From a checkpoint of a small transformer trained on Wikipedia.
Size: 10 layers, width 256, vocabulary 2048, 9.01M parameters.
Architecture: biases, untied embeddings.
Training: 313M tokens, 4935 steps.
Each number is 500 + 40 x the weight over its row's rms, rounded and kept within 0 to 999. Layers, rows and columns count from 0. Numbers have three digits each. The size before them is the row's rms in percent of the matrix's.

# up: layer 2 MLP up, 1024x256, rms 0.171, rows 820-919, columns 192-255
# down: layer 2 MLP down (transposed), 1024x256, rms 0.165, rows 820-919, columns 192-255
up820 101:472515567471561578493566567464507524454506492481478509528484514524454495479484534516516510512554562470443431517591421504469533468550495522541550580522459488477445530487446533474539567467534621
down820 100:510506452452476514437523487487463440507506437536450476489517513535501466462544505480498569557516550486521498481536393494485474538467515507477538527546456488455453535547512574494508491514508539
up821 091:420392543492532477538463527556527466533475456504530500475491509484538589509411503478509490451527562511506457525478413530470543514483514468520526503590464497408468562465500554538486500519505493
down821 100:489494537411420483432472542475502450510587554505481531534464485504525495533501516513508562497471486528569558459577482473502524464445496483554487541494553449556516440507400519471548449540494510
up822 113:522462499497479495433524454441530547494519533540494456497501493502460504511497501568455461556456464529505498458496497485480516556490522496538480493543436436499537595508574519501486500580485495
down822 115:503562475468514463506501509468511475520573551530491509468485512509489595452423491509509482581511458564490429539552407553405503560561501517505448485504541439497469445494496534410453445522496495
up823 092:445543493506499586415485513426526577561491503525504512522463496484476498551552476565548563425401457460550515528455501508484474471512469440551548527513443495468499516504568453474453482494495503
down823 099:529421470541525453565512499449514495519527529493468509574490451468490503509467485510531557484488432488547498567573485501461480519470521484449520461495464516504496456427477501487440530524445481
up824 106:576517459537510491507527520451533481483507508481551585518418464543517502528525519546495499537537497478529450464543486463476465511509532519481568409430490505464525484542514532461499460530492483
down824 107:555402486539474490505505496407495460541532486572539501501414520473459468582477430532492524533534527494494537524566477457514507560399461565502570458525500486550426544537493457527497459599511460
up825 099:474469519493522565512519477460578533508599488624477465504528548454487529458535473551493507481505474461456569475468532514509463532464464505478525498523367511520520413503505491543507571531491486
down825 094:535465532430439358524487460518467501461471543471515536530441463514478468480484523529472547446539446489538490475448555506491515466538503479489540483489586484492478568401463509467530527453519503
up826 104:495506502532478504518421524481438490505488451558551461502441467525459471451541520476484492524473506542457519467568531506474452483510492522499532469497570496526488478509537481523457464488400571
down826 097:539489497550511524524515517451496460529550571525582535484477471432505514539511494531546492505498481551478590531528476508556477518471503493497496534473528475501575513597467546590525579534499530
up827 099:504539472520564496528447481481524471409515538569566452451517518522499493444502558477478508483539502482453426519524563437547457521521606532550467440499474504605517440529508494494513531488464479
down827 088:489524458456543486487533477492492476526474523492534471459523549431487472549442476475513507516531500455476462509488544538502504607554566465561523459523487509522495493544568507477498515539542480
up828 084:463537552455560522521430537496534435502467553569523520477441424540405491504557446497573461495531462525602479512517474494512542449492499437445507518489483438452519477485493495416469491499510515
down828 100:523481572470542468503455513584510442471571485529438521505505555499557485546477558478464507518537504434531473553434522431524493543436563542530441428514470488522547562563486465594566523455439530
up829 103:502496494498497539463523556476604511514495556436490551533529483506491476567554498574463554509544511423515465506426544542485463445412523544509517504481551510507573510477486537472438582430510578
down829 103:504472553471498463504507533504428437545475510557518432417521421516575568443538524555468537443542537465574459508532535504426474469572521476469465505505525536448547525453511526475548523537541522
up830 023:511477590501529435499497425501432544470556526561505456485493479443414441493484482535516528530452558503616469550546434493454516469522438548442572477491518505448416586452486436505524531580528535
down830 028:451449478500484524458537479524481521590582483465564473491462497517556479495478538505490533507563540481458548439399555485523510510536487439463518366490501541543529495532517541504533504444404449
up831 109:495559582432454454510422478548439515513516512489515518565487524503443456462413510514575479517504521489457496457547530472499463469464444540494485580458564562526547440537481492515499510500550440
down831 107:486536593464539550546570521470429561534493502479512488532534532484475514546411571489474420440494481479563474469460515410501453490549465505476546563434481526600578501497495562532515485529556453
up832 031:461491491558540452503496480530569503435447528507504596483439510519521516477498428560498471535481454516512532447515550526476532552554550534444499507594498568484476436473529487471480483498506499
down832 041:528443469471486468480579519479500460503424478439481564431496465500470472485444483555542531561469428587519461582472532540461422446511512537523538467563493460543479574514545490429513495503447505
up833 100:522528563503516485558573525543472513496526575475504472436489449465522475497495437466475504490578532538510532499493517565499501569485517492406526549495471487473460512533464508489495428494564496
down833 098:505585587517502481537556506499550572530556492436543495456536470505500472507411517458507474520484502481465548484507513529564502567526442504438470403454560537518547459571446461468534463530496486
up834 113:546454517477475543436532491504519455452482437524532494405522522437508504487467451534510558531463476478493483464536421492472422406460500562429485470480526544503471484470514484457483521436557559
down834 109:443511529522528528418506493451523501413464523565520591502458449522510509539458488555508472511575495590480491557482512565509516513501497416518444494527562475504470462442453496479534465423588627
up835 117:480444503436532518436528525503492483536496510484526480432509430434444421426514517506467569463564466515478426495541518529484468491501458456481572529485518568485513460527529523461537593398455490
down835 093:509469457524492441484527472437447468515483480436479476535505570430507518508502449490519541533545535473519476521508486493465529485457463480470381462540571530485555512473586502502588519554471526
up836 094:410533483461562494546597484516459492432483466506495578465522510471405416457483481550482528509499437475528530541505438581554509479523462520494585466509517536477536488483484454551480487531496545
down836 091:493488556507459439463509513526477497386518493525559516540574480477527503512510548490439555587462500548479526509541477438589506509544405455479502520521481493493524495487501390493484505553512488
up837 093:537522466529520525534566538479496493519494442417502507562462556555513508544463468559605483517484447498536412433472481448487502497482500499557536548507504517501589528468520460494481520505493495
down837 099:449493581463592539508484511553469427501465496541454473556577455554484458526465573537507535443519448505484494545554534427517475461438491518514560516477534546482598491519504471518490509478540528
up838 075:433532503599464509516518535484541488402542480558496454501511502451479538499533478487486499528530495508549520551525469480513513482527491469538488486505524436534452512449514518463464545456555528
down838 131:513523512421498402553592509452438490551507470472498498517436561573507563513543503465568508554496513447436475479540470570523414521430477490492496475459494525515482438495538502509496499557501421
up839 114:504470568478533433454389509545547482566546544502562389487516578490458500586572463432516561417550509539434505509526490493492465491535538562460539488465377449471567519488503543529536470478570457
down839 106:480540462522539597522483419487515513437519405528508410493510541478493483525483450473502467501493463473456539483457476451448503401408466496530517552503455473545474480541562434480547604540502504
up840 092:468536484467523497483561526495474417439559518484560516469553500521465465497458492513501522520479508509543456520526543532452439403420494505471553550554530547453523427529473564476496511473480500
down840 095:524475477477533505534521451499516473487456561556489405517522565484541517491592570437460472456463527489474435412555497545467520507483542606493545519546540535544506557497485528482545519493482490
up841 080:465504423526451546505481506513538473479605481494520521473458488471468507464539495519434615592434483444500515495495489467492438484446500448491493525431523498536481496563480535445490480505459417
down841 096:532511518532485569521548453518503539552467516473527460512465497458524447529461494427468490560543485566508491466544443412483565478466479462553470542542531487453490472487511490524548499540541525
up842 101:489527489538557518518591428530517531448446419492560546450527520461562433480436482475553425526491526445520522502463485536526552468523489462547477598505413477492404559526495552510478566402500466
down842 094:469500546517528538474511445515509532506511449608476509482514500450513496432552476545488502471453527442530500520489488525502525510462573471457422559473472495448495475543520468566493517513464502
up843 110:491573513471488481419527488489517473472509480439500499565474539525516478504526510484458435495481436543476493465527473451460500553461473507509500449509514556451475409563460474469538499433568445
down843 109:476483515441478544489526455479533541510513519543509477476514550519570488463601504536566517504477576486516533563480509468512462505500515476520556514524466504436516486453475465515430491463550496
up844 095:525447519506495519516482459476538553508438573436495501482511480427465506513574460510470483495491506537486535520489578595466522526527538480455526524525534366466458499496538445447515490464578482
down844 094:468491569491444476486551535469572339457507533497508549477468519478529471482508548499441575479539497484537491503505538518578520457434559465499492553498492480526521521549545471511443601472474471
up845 104:479536488482489426442424472543507515522486510467561502502513509532484473495524483530465483432465497578492455468467569479579505571584531478515489549483471559519508449473510570457525513533489489
down845 115:526540501464447484491475536453509516460487433454617492592530510509489537418498536521543511487518519509530505506450510545526505462521522482513394539573434565488536471454532486492613526569509498
up846 105:527512533493424490438577493507555537490502482466494471496500537526517530531492493436477464514515502495530576538513622570517525442491502463515466601537483487454480494476542496490507548514491458
down846 094:503480511515513459498485530547494499515457535584526481516475512509546526487516560478500509506514529538475522448582461408483446542480507529577502467456512473556443448551497409499476543487457524
up847 126:529534522433490530542439484553460505507487534498446571491422489510527503511469475511554526439481506508448446474490490457501548457543458529493488503532486493570477549628524556463461544452529505
down847 104:457518538460546494504466477538523456561437518549500462496424516423527481482524568431529445517557546492489505457543511570508580460507483514475563517561442498514610481591508459507506513570443519
up848 115:405526604523492498502535484562514514425459526464485524495511531512511491488493559467532524534480428532509517479466520420519516593478512535501482498473436517478551507524475559490475525476521406
down848 083:518484457537482522475532551422473464538521515523600493463534423496516510530536463559481432525477510529511519585559480566504518515594441406462506520504521569500498557447489538447489521492535586
up849 095:532491514482447473443450511472502447415406529508482522512470485455510484546541462503495475470467516442587543437389541493495463489498553440465520457570509482455484530498498547474539407397485499
down849 101:491531576547485498508501486501504508488525517561419501481556529514460493560489504500449479586480534468526622454479500503509511479508450489543582510486498363542481548483521473499575442550533550
up850 103:452474472543536491492490582522597564555438488486516524492455500525511480537511524522491502561482503523536469484446491468534475518535592446517492447447552540554510467576511460526532470480522498
down850 096:495490475568487479500504523526447480487511470572413535497553448476436496509500460487504451449468446504478449455517534468502480568488507585566471560572500469510526443506473546473570500538521443
up851 099:482476466580455502590515513512511522520531488547528506504472519551516525476509444512483613563373521476519565446564472498462500502461461473535468432496587564580558482512482459521511492542504527
down851 103:497494491455481381454503518515507523461515551506466573413501484519502450517558471498482468511478492504509478445472475465530457458516518497467472554494486516537516493458507591449578477625541512
up852 107:517514495488455485501511535458475497483465504519482418499454428448529506457450471491497501458506468513466481499547487448445543608469517485460508428539483550537511406569510474459467545538463497
down852 109:495459510451482471517528477492498484503442433477520523461459502447443510531504463556500543402446537484486451490494537558520570482427489524515496526478540529504514476492442509478506569522511583
up853 100:455548552534466499495466455478495510410508482479453520475507448503548479535508533444503502535484503524471519512565546563500442474442537466572550563476428529479444549489491524401545513509505484
down853 090:524460474483510492477515516511477514533466534491549538551530497470514560485469520543467481475418470582477512427490558483580505516577559475468502389551522484463555542501491482523496553552435485
up854 113:470532503536506551447514569512539394571457514523512517464550532462541594515478516473553480466462476538541484445581501463468523555497481462477491464519508442455498503483502474526486541563500536
down854 120:505502460439580471525450491445499496517479531542482497481486439468488478491494504559548460481530560495486520546473499516509407493577533493446520470480514423548513560493487453488496483559472444
up855 112:458545471459505476464458461485521472411448528386612459523456494596523457597459431519512485511554406440476451528383528515500499517473505479496516518519548561534503444515454547507466504564497500
down855 107:514500516566500447519500515427511464512474493452474435448431473550508528549500494535517551540487446455446522553461549525508423452545541484485517479575580459467488489505443535517500385590510472
up856 085:458537526558514485491527483515525478471457506477512510531432555490454466453519461505431471529585498496531485506538478527429531457433503553563508515437443509470547492577533514498591516493496515
down856 105:546498533517508483479479459499469520558434486472459586544490581519508499531531455497526449529474506548517485488486507444519485544539547509484473384500454527484468546519478530513605510517474483
up857 092:559464510599528523442464519478551491477437566548522496497517459449522502498533522569430499483500443525459470462514491499590471532476496481484551498469519528560448521501381391529534496511534514
down857 098:560498550518459595486540537489525452528495538498566434456493508500479487473530558567441445478541603556559582541502461497489529503470461496462472449483496508534585425522480433443565456511469518
up858 109:530439476523461462522533451521523511552496513499489443524536509528485497471570461566552491591541474487465524521500488506536499502578516486525492497469374484462452518534509560405449468517427519
down858 099:480463538428460477390544481529553490516492498553491494463501531474476475505547412491510483551526437500477499483388498551530497485561535501536471503480457403474530452475508463510447509483595428
up859 116:434470497490544563511486541560496457568463565488454463493497545473518465444539500517456516474469554521496534520519493493461486583575473444506499472492467498439451537509481479529460489475462465
down859 104:479499489518541494476521364432495496475464550500468462529530522514451497557502469490515511537514527574463461490471492510467505500427515588512468472525547535549541535531452502489503492523528494
up860 122:543530544525499563545478560428566484485489519517515478464418519515615572512597491482444519542495488460503549496505502568458453484493503505508460511493479561523582588499520491459530436462509489
down860 112:498483492536533471478470586588468506522499554518469494520453494448538510593538544482471505555527541543488496422475457556520481488520490451556490472461523517489507549447396524416513472426517504
up861 099:556480485458506516481488509529489490604500505480461454542452478486508476511532530505496531536502460570503449438500580525490501562540461459524527528537476535541488520583547518500497544501460467
down861 092:530574516431484517444544484519470511499449417517476458507512481479461448475509516433471605478481510503548449432519516458488447548482442558563499541538457510475501471586513483534556545530525470
up862 080:506560595441515568465529481552487544510510536450529560507470457430471512510482467513456489508566523508451471523467485481517470494438480571536430456492503555477451470524508545550537530513518467
down862 083:478515420483453594531507481472603445511508474529424552509519466493483512472493461459480480512444542488456442499475548473558515502546581561423518515573548485479513552459496531536523464525507437
up863 078:491480470483539441508541509543511476484541465457498493457468586473560562488526421550469531498471504475553476527490524590537395481420456563545460520517509523485515470470542535543550501539523500
down863 090:518497505499555400542525543526440581474503545432563479452481470499468405461502519542533462558488531474486508520506492489477432454524518499531470517517481499423491502500461579517462551504540509
up864 076:536511516505494504509562535570484467491541491470486529518581485434443478451477415560456482552513516502430498494535426598501481583551546545502480524563451495434422463566514512596580562479547530
down864 094:530517499476470495517397548463453560450464486486503518581506527491514454464476455481477509545540495477512474522457428447482478495425549455532531532479436474551454516475436512493524532491492524
up865 105:520491537524421514512528540463500528395516572485516529486542561487550544461518445466483478436507459469496505463505540514456513491509571512483515532529500540569476480548463539568482494462457574
down865 092:489493459479524560468431533488465469556543507493482463489451587550467445491453500489436536523469516574485603499469366466465547421490519553467527487521526477480482421538530503504528429464489472
up866 090:517447509565479518494511471454560541475523539506503482509508533503391527493521461509451555533475481485440505529478420486482470564490571441471566491497513547536512500577478480496569465567588524
down866 096:569528543519499456525506486481521483519518552457428471512562488492491512467481503504511544516468544630461533532534482482489476516498532497473541440535508490528539489492565472481507446557592494
up867 075:458583508501481559543491460493552505493514565528486416541484545526470492463501489480560527487472517522482483513553542499485438477522513493567518434435515473475511517531521521493444503554487454
down867 094:439536505523523528430479527428483410466478542472453493498496494556434437492492533464518479519472528507516508516476522473518471510499481458509502521509536437530480552481477534514501522574496501
up868 102:515495488498471497489527456515576499485540495541460513496489509543493464515613525444607512589514519551479513492431569482448479501490486514589470533578525464467532492502483440520571543492438502
down868 094:586494406526494550542494477530472520553443514463485489553581444506527451471548500517521508485506507519514389483485502507444527546428514496485474544492504510493544554540443574467472523493513467
up869 109:558531525450576513490487403461534508486484504559536540527519465474499448476468536488438475495486455505455458468427499456521465384528465487451510474479528546467572500498523415479527535475510574
down869 111:470447511471461521478530421442505502488541505513511535461479454536483470498455531531449468395489459520511478483496511459452531489416526463536476485523501567523522495417497492552428504492534491
up870 108:476543519429524474454409565464569454434511529490554518506473538462564527539521515529513506543493475545471450478504498554510537508639509465484454518583528529534458470451516522499486442471559510
down870 101:469465553495479531445570523516504454513534577516510538491559483579518485464522567524462470456471520537599497496533451564439457552472585483504507600523513466470468518427545496491517489514562520
up871 088:540482462555438439493493508538464454405485461515523617541521452465560503478491469462478519525534489538532532475458515576500518488548467481491495513505539539484529442512505446502511513427457489
down871 095:460462532472491459485511472553490562541495459520503462468474510513490483493523474519447519430525447437520538410382550484530491381472489450460513481505560511541571489540472462562572524463456531
up872 097:484492518509468582447553501413487501496524553556505454542489532519509500492470494488474437517522501509529479462541470515550529474467522469533493514489497467521467492483484516457548501494485501
down872 095:535492527488495501436523549475507486515531446484433444482451505516519540457478513548469546471457545533549512429509549471492520432474535511552496475453530468505475596453502481528508522473537518
up873 114:521506504454500479544396441585444496451537561518513487442521509404539432476472502506465416485464452470503489507520561562459506509544484561475544460471501483534493511478434480535496511506569385
down873 113:450530545469527432523432453538452501440465457465586509474493460471505429533503466504460473581465439465482426554534554443480587557523491557483519443465525468438475488535511467509479493498469478
up874 122:482499519510580461437458473533534543528494527551541438518493484489515524518495521476462517470472455449496543474493392472479474476492493473537418496463471500500475593563503435509453534545475486
down874 110:482551414456488519507451464430527490488529575494512500464507500483488497462495510425508543513565533451500464383513539505521526549537499509486489464545525427443546530525504467460514503502561524
up875 107:497569508511438489462536446503466508490496440504493423494511447452469535532557456450507537440454452468502521469512485493478445517543535554521487462538557453502490448518491496517475481542459489
down875 097:459451464532521532478555460517498502488505484476473481533516528479579455488535519509508544488512512525476470552546554602475524511478519530539537585468480505502501483498464527474558471434572492
up876 101:502464509473456503541516509523585438491468585510496537520424523528485403528513440501496482533458490497467472475606555469535492513549467420475562429506609489515521449532490470396491511467494469
down876 111:491430469427503485524545503479559495425564456458533479564426537516493493470522468481499470563556553550532522520476540488513526526555501439406480483524445448477536413570503445570546484476467501
up877 103:517531504515526537544484482525498459484498513490503607454421437482457463466475469528520555472476448513484631620470479503531465441566507493560479471450488467520565454539516519481479533481502530
down877 096:471486503527432519499496514551473533454536560506453465528485520494502497390521519459562500504531445492508585526552540538517478512455484565487497460481512502503473499516549516549444488511501480
up878 090:488482456481438549513501484533506518494425414440494522497443456512528486535545421441466543502482533524569550479523490542484530565522455535507495460545596565496413457459503528544560476477517488
down878 085:555473513476468497486508534546439475495450466488436446479489549608602491552470501486441555482485550557524559497542500532481521538552464506533449450461543460471499555453453483507469486571507432
up879 113:561532473416477443508506522449509527506491518486492547459560496472528523435488491497550466506526540466583467529440493487551504499475528550505463498507462467477512430557484541492503468508514450
down879 090:488443521518449467472437510500521547535518439530468444457477536507542484446476536493471415470515459484504568438445503572555562483465456615527520470545492600480497443508526436488515492528528501
up880 104:596527546517542482581547520502477507473464546494537579500535487522511488516462432595432503490491538522473493626419422504499509507492408516472493518433435441441532458519472456519486431475516520
down880 110:528484446548552568524526512500575508466524469511587440561467535426533472460465524454492500418461484542476455461527516600462453456491482529481537599499510456470544469548497556503442537494501546
up881 098:591538499497457566460557540508507452500423561522517486482458521590554459434469487540508476513566566467485444471454501495502483510465477462474508507533505504465593446499476459495505519566529562
down881 097:544441652551471585479526453535441504529458521539543461514554483539478522513494501457532504497509574493512522487468509535521520460449547448536476612520470488563551512521476529505499501493461498
up882 085:476445476481475525491498451508464462411507550505444525512432419458556586472530441514559529460459538469539484564523466452502465523464568425488509533500454518495484512462454532536480424489473507
down882 101:546482421615429501466511508536478522459547548482515474484607457495573524513448469501536515530492528483517512390543515465507450495490509579475472547522507529434523515451511472514517467446494441
up883 093:491618511508436526521524524502529516538488484509472487523429513540471485483448438488562534438508571489555468538509479590514566528496535421495535497405420533577471458442538495465469483540560520
down883 093:466479543523509442534536477496528461547490503511467455544490513459563559462565498482527479502508503557500502440540494537471440562487485448498514508422403525594535453459555437440441485500499501
up884 087:432514476515555511505468517560517551536464492527468424495487517440528540468492505565438481502478523536469401483488473555540493432460481501471557424557490436525524560432541569553517482579540459
down884 093:455425456494464443428518473425512506466442566493461462523539599414471500453484507525526545501475458519546516463546507509584465450508533518479532465575414493459497535549512552537485415537486505
up885 108:483425507570529529452554511457471548517498573509455486534503397453448490499469465516494538426481491539592505559445496533510540506453494527499541535471493522494468459584514542486469477517494506
down885 099:541471444535486555470551537461524539539497506362545454412466495435523487493448454553544478497535536516545492461531466522491469519497470619530412488521508524544514531439477596502381452550507503
up886 101:467433424541513453478435464461510423585497532538536528540444496502475453483481522544492575491496499510514429560532535585529496471495512477472512559485551427438579397500525459476421511496500499
down886 095:535537491574531506455491497500484472429543492520541417540537500485529425542477460498523474484503483479532493560412481461547475456488496505496434486479556467558527510530518568532539508465530525
up887 088:548553502562453477472544488499503510511538491467584533476573501468462464488557490519537543566510485476542512579525504529467490506492464509493522607509515529516537493541554482489483513425504570
down887 087:461579518553522466455494517465552514491533499475493568516520551533518520488509474550611516538495554456447481451561377484524470519469468496502567530547513468453500457506525548444428480536480408
up888 088:559483510518531511505471498535568450558528489502508504512555453525499477451472480511454540566416481526473472522464508434378492506458457437500510531456563513551482478539509430507442430467500542
down888 094:501472498535477549467539545478417554497458432502479501440483459447470614544494554540519473540504510465504543505457511506501480538515514514525457503548465446516485464522570572557553511471524530
up889 076:525480439516556409536410492485539496486522516572535465552505548503516557508542536553518532506511487530455555466474464531513504440463507476539502501494622470538519497488553546459426466524486498
down889 108:446438464504462499510615497498546504462512528598457480508459529425462524498511552516520511480523499511573484572458470528584499509470526485540521480463511554428567498451520574442559493464513433
up890 014:506512543426433501499480527480466514440489536466483487473482561461509487494509445450476592536479508485500475460513498576529528468425511476550555493504492477486437551448534471535508485483503515
down890 015:553567558531489495490457459496561524478379491512565479491499481460471481548449508583481531488518504505390564553492460503472481514497489512510504467454503477503490429504496495486474549541561512
up891 086:498525534509545533484467478581538521404499528493455592488490511512592499438500500515486534546555509496455461566453529514549518467460598510487539491507513496554490529531515498457480527474532512
down891 091:508543551474457508440535560507451569577501509554451489463560496525580490486444486538535515490513441546541490484472609490451448506483486507437505486441456505520496489483520487553539512538532464
up892 084:533474489501521471504442499457499527493543594534493584513530474560481566479485440531571493457471536417431553489523508520526491547528475452437442498461531462507484543523437485497459507462489451
down892 087:475500546449459526431515483534422517502468470488515510600501541458465444543538532486483467450542499487543552591483485553539483485485476489511493462560473540470461475539401493466508538539610508
up893 099:492490544513476433466496512510548531467475453447454469513435529452440465542497466411416572513513502500491478528456450553478464430551462537536537540508488516582481527501545511541548494575557530
down893 092:469434472495503527553487466519476528418523502524569431500510437496520462457416547541532513603433544510522444534527458452530496488579561539482501506479508479505500491556464554514519523447481472
up894 129:466547486516501460531534505549490513537505516457438594541521543475531525537477446476524444495491516415532551557519529454482450542542551506464418502514482455523450547624537524494460545531476533
down894 104:531520427548512504512478491530506466467438548508517513477524444548500501501520511482485467409510503526424461452475460475494484545458513527520514486470439439541490473433440506467476575518465499
up895 079:498454443537437540524508461458496498491545520455431584508491536454523506492469492494441507494509536568490461486495460567458501500501492525460520465543466450478470492556487502534460459525513581
down895 085:564536415476488529479532532532496526503530523531514468514586557480555494523481505551453536576488453488416533486542486458492449502543457541492531499526496508535489461497535504410490453486521536
up896 094:506505545526474471454483492504540468407482469489547520435514457493483466544495429515488466511550508505443532503459504490498529454512476514480491541539534476503517431425511547464485521486535509
down896 088:465464536488512506449537511479542564519526477465541504514467434464476506566478493511568430538486484543540450484441514548542470527534445518431506470498500540490479497481467482500514435516485472
up897 103:395449468558509546629504539449504509532483520477604580536494513529548520497525468536498496569498496460543495498557433535515471518534524537517502513491540473449529470450377559507527439508474523
down897 098:472479477526509598510492534487510490535462496547538417473459459522556487487505449479480566484505501492518485424529410518574511570459501540586507491524538504479459457470528490485516466508537469
up898 079:510475508521497513500480453515505541475484514480514503515511472537502589559513452526480433466507514459516528530511468589510485480495563566494498498414517447549482451542539415503513528417586529
down898 109:446456484557536465461502513541500599484529462530477486501498492494527518516490495510491472556517470573544486445523561517557526487537480545510530479508490446531485473531434538445512489512458533
up899 019:556457517523511552492519442486483439431502514505588551491509519508532492510497536415511601507446502493519507488498490529590475476506431409523458518474540538417474546429446490499489532499518458
down899 019:566444462515438474504549537486491552464536526481530455498488501554568488528569473474497525496431604477448476428498492578537514396533456473452492440397524533524497480494504528567505490481542456
up900 083:492500449484515586498590634513486522477460498492466525499515485551430518526513440518520483518469514520518522518497521568475460542472507492518474572501495492458482462522432487522499445519509523
down900 096:518447483457413545509446437533418519432498505498511448514498491445435526442435541527486435516541464488545591488545426523486527502552422461478523420532571479476496441618479521544548522506518506
up901 101:460518579506458551445503536477493449461509497528539486432582542551452463496515483539524467463425399481465492531536435480515506472542517478496521579425477499448459509495489484464506464452558521
down901 092:563558545516561477512575508581536445420489521441390505476545558531536577517564500553541515494452506508479442562458503417540493492547519520518543560448471600503471498480508530494499539484536470
up902 109:505535508487494516513448472567484460491420526469456565519494622507455531437551519435483538470473480454549497483533464509509539504454486514525476506546418483509524493538417539487538498518469535
down902 101:464485444447551434496501518495514467543494466513483494413439479447474614517486458566496547501538482514492537480510563509509404596599489512482426457543411492469476524360401499473490516526488537
up903 082:477484558549538593515559513443484483504476425520473464468513558489545494442496488478467485604400533520471503511514460476468490537509559509504493523610515545519479589527547509476591501499467517
down903 089:479485558524555520525479506568552455514449468496476485540500508509567518546467595450485623508525591508544382422459478503469449453543523547503511514486487461529543476543536493520493535475474492
up904 090:494458566524547509519501537475536556565574516515467475435451487426492526472455473503490494422500482509527536504498518519488474511474406531563535540438538486490494465480493482485512506510525479
down904 089:417453498441450498504471524509556503487481387484554431486537516470516544560448443620483545568458498457437539418507395480532477548533495506523458467514532523512541513479508464520484444368515587
up905 100:523537505475469533468445475497430511447519527498473466579468564469545536508457431523582477560498511517470533517480516529513511489461442486488516444455471468453479437506459468463455533423475473
down905 090:570513510524458561497531477516471446471580506467566529534496491486518428443553462445486476456480557514508460479475497491582575480479484496508495502479587464452553474524531466499461483462480435
up906 105:444507455491444481514501539486486489475539526462583550459427524550499542470496490472439515436503529477501510541514476534473592405501500505473455499522518487553461483404531556522505529502427523
down906 094:440514473479512498462484486525489521457511442474492531487410408582458556523534576562400482555478441418396488532485439478517526472480474489506533461492486486449483457498386591557562541542519510
up907 093:431522525472481517407520459516559495563525477529480446578485512506499499441492516405479494552489492495463544510434508523540532504507467519440537494511444514545502547512465564498504491471564427
down907 097:519470505522537549529504540439476495479435560467469486521455478575522581494448467523482466589547482483498507508528506460542493567423526487520568424589501512478485510524520507492461573544486475
up908 097:457540472526563505511503528530566532400460529487531512475487535472534485504490443539558472511485493604454434493475529470505501415543451462499487489504468467435492489500514472548456523516416522
down908 113:513561476496548474446471479469611522516547519545559466476497536484494447456480458532439538475501509567527532424498471467520488522484466470451457493460485453394557533475485473519504512497487514
up909 087:446442477466518513503456442437508505506558489501527534430446537522481568501459512486530537456438478528509490498511507484459474542474537513520467489477521544494507463576496495515457508569443506
down909 096:535503430475508498464494473512555470564655524505508491497464481458537444433511481549589606486490500557509494511524576470525511548559500494495509437509477487509558543552517533559492475492476482
up910 086:551503520483465455543534496553502488491452498508479589562467478444544451500500498487414491515470511484544507525506530412552533506471496472532516459519477472472479521508505396464494493472428534
down910 110:504508447486504528534532477506485511484459593502439499430557512592532494547493528465490528543519542520481471507511508463505511529457497437429485519520512477484550519453526472417474527495514533
up911 148:587543562443517488454472478477513465400523545532525523485510488518493472512510500466514507507520525491510529515545453464478482476500472485491477560533451451467532479499437506501497533455454546
down911 141:543542507453497509521543527439500458449455520503476458498528480486463462415483496467535569491492533511428502487487440449457471502547477514479470539483457487467527497547524463482478549471428418
up912 090:446484533564526470419492480510451482500428508494531518549550479476501492513513510516409446494485447496590496491491507526435519441533539494571478455464461458464459491491500523529522523517449532
down912 137:589481494477438474507472505542600503450524516498494467444496522460435509481533493503563474557534493526493477548475476454508574502487502424470492548489516512553449534482560473482488442461518494
up913 032:516474522465529503563473490557496436483562457613485520414484511515531474470498511459542498418522385515486470469508502538554459498513476545524475521447466558528493469490555546480444542477522465
down913 043:460499534496473545471426589488522488438409492533515574518518455493477576472482519502502522494478507489570488625551507517496440564504371529526500570509572475494461413541450535587505567569453493
up914 109:498479554526513492465549497465506632459458514475505578480462520431477462532492502510525509471542486495529536575465474588501473542504517588531577497452493529479509508497460480464454510454472459
down914 095:493535497523572512470567521505450557441445538423468489501492464530482505484478574492468475492415564497463534536547459452491486560473480529576527478559501479503469553428523471502483555551498449
up915 093:572571452536460515516517519564506506523492493533492567513453508494494520531437449477485473490450523492519492434498495538545518502528582446542448562535456532456497540498495505434453540533468477
down915 097:442502501526457526462471465507463512467429481508512531459510467418475487484510508468466456491437455513508450465552469489535503462503551510570437491486482511488500534599443481490427564542541458
up916 019:478544461541478493520498421534552460497441529500508562456495485550446485495515465486539521517527451561471467443588552472589563533497529488494526536551541538460533479473460499447470462537491476
down916 021:469513474453419580489492522480495467557480531511498569435528457469423448424474522463425578514504562527448514541519489506505509572527479560482492555456544463435539477429515488503503505522415516
up917 124:452527542553508531500528590499521449481498516428463450497470472508428434490533461468480478522478545442517511593486451528495557429434483591526556494512547457510480389532521568458498398472523458
down917 098:514465527394456453479477401447507565515549517563520535505513523513544610457450547514469522482480477539480453417504579415510490534519518434516475496488457499547520562420530458538479596512495544
up918 014:489553488493555554490471508490574487468509518459550478497476487558496457434551531528502409493493468513487537593487534538443459545546519558563596478533486501464477513555549515528525445551466497
down918 015:445453480428476581526497475492455492560484527510399449578450530481519571501567507517551550534498544522525572496476499507512479501552423556445491443499502504435494517499474523445476498492489475
up919 103:522490494542457513510541577516561515510521539463521532513474579492477514598455507536381538550519496439475564536563495551467487539513485487548527575458471563521473522516485471472548477469490561
down919 100:535444504489476521448441545436498498450451574504422482480513494482537468477450498498487436547526577505532501476484465467555457535553430500554475533524544473507502484461508491573522422550487436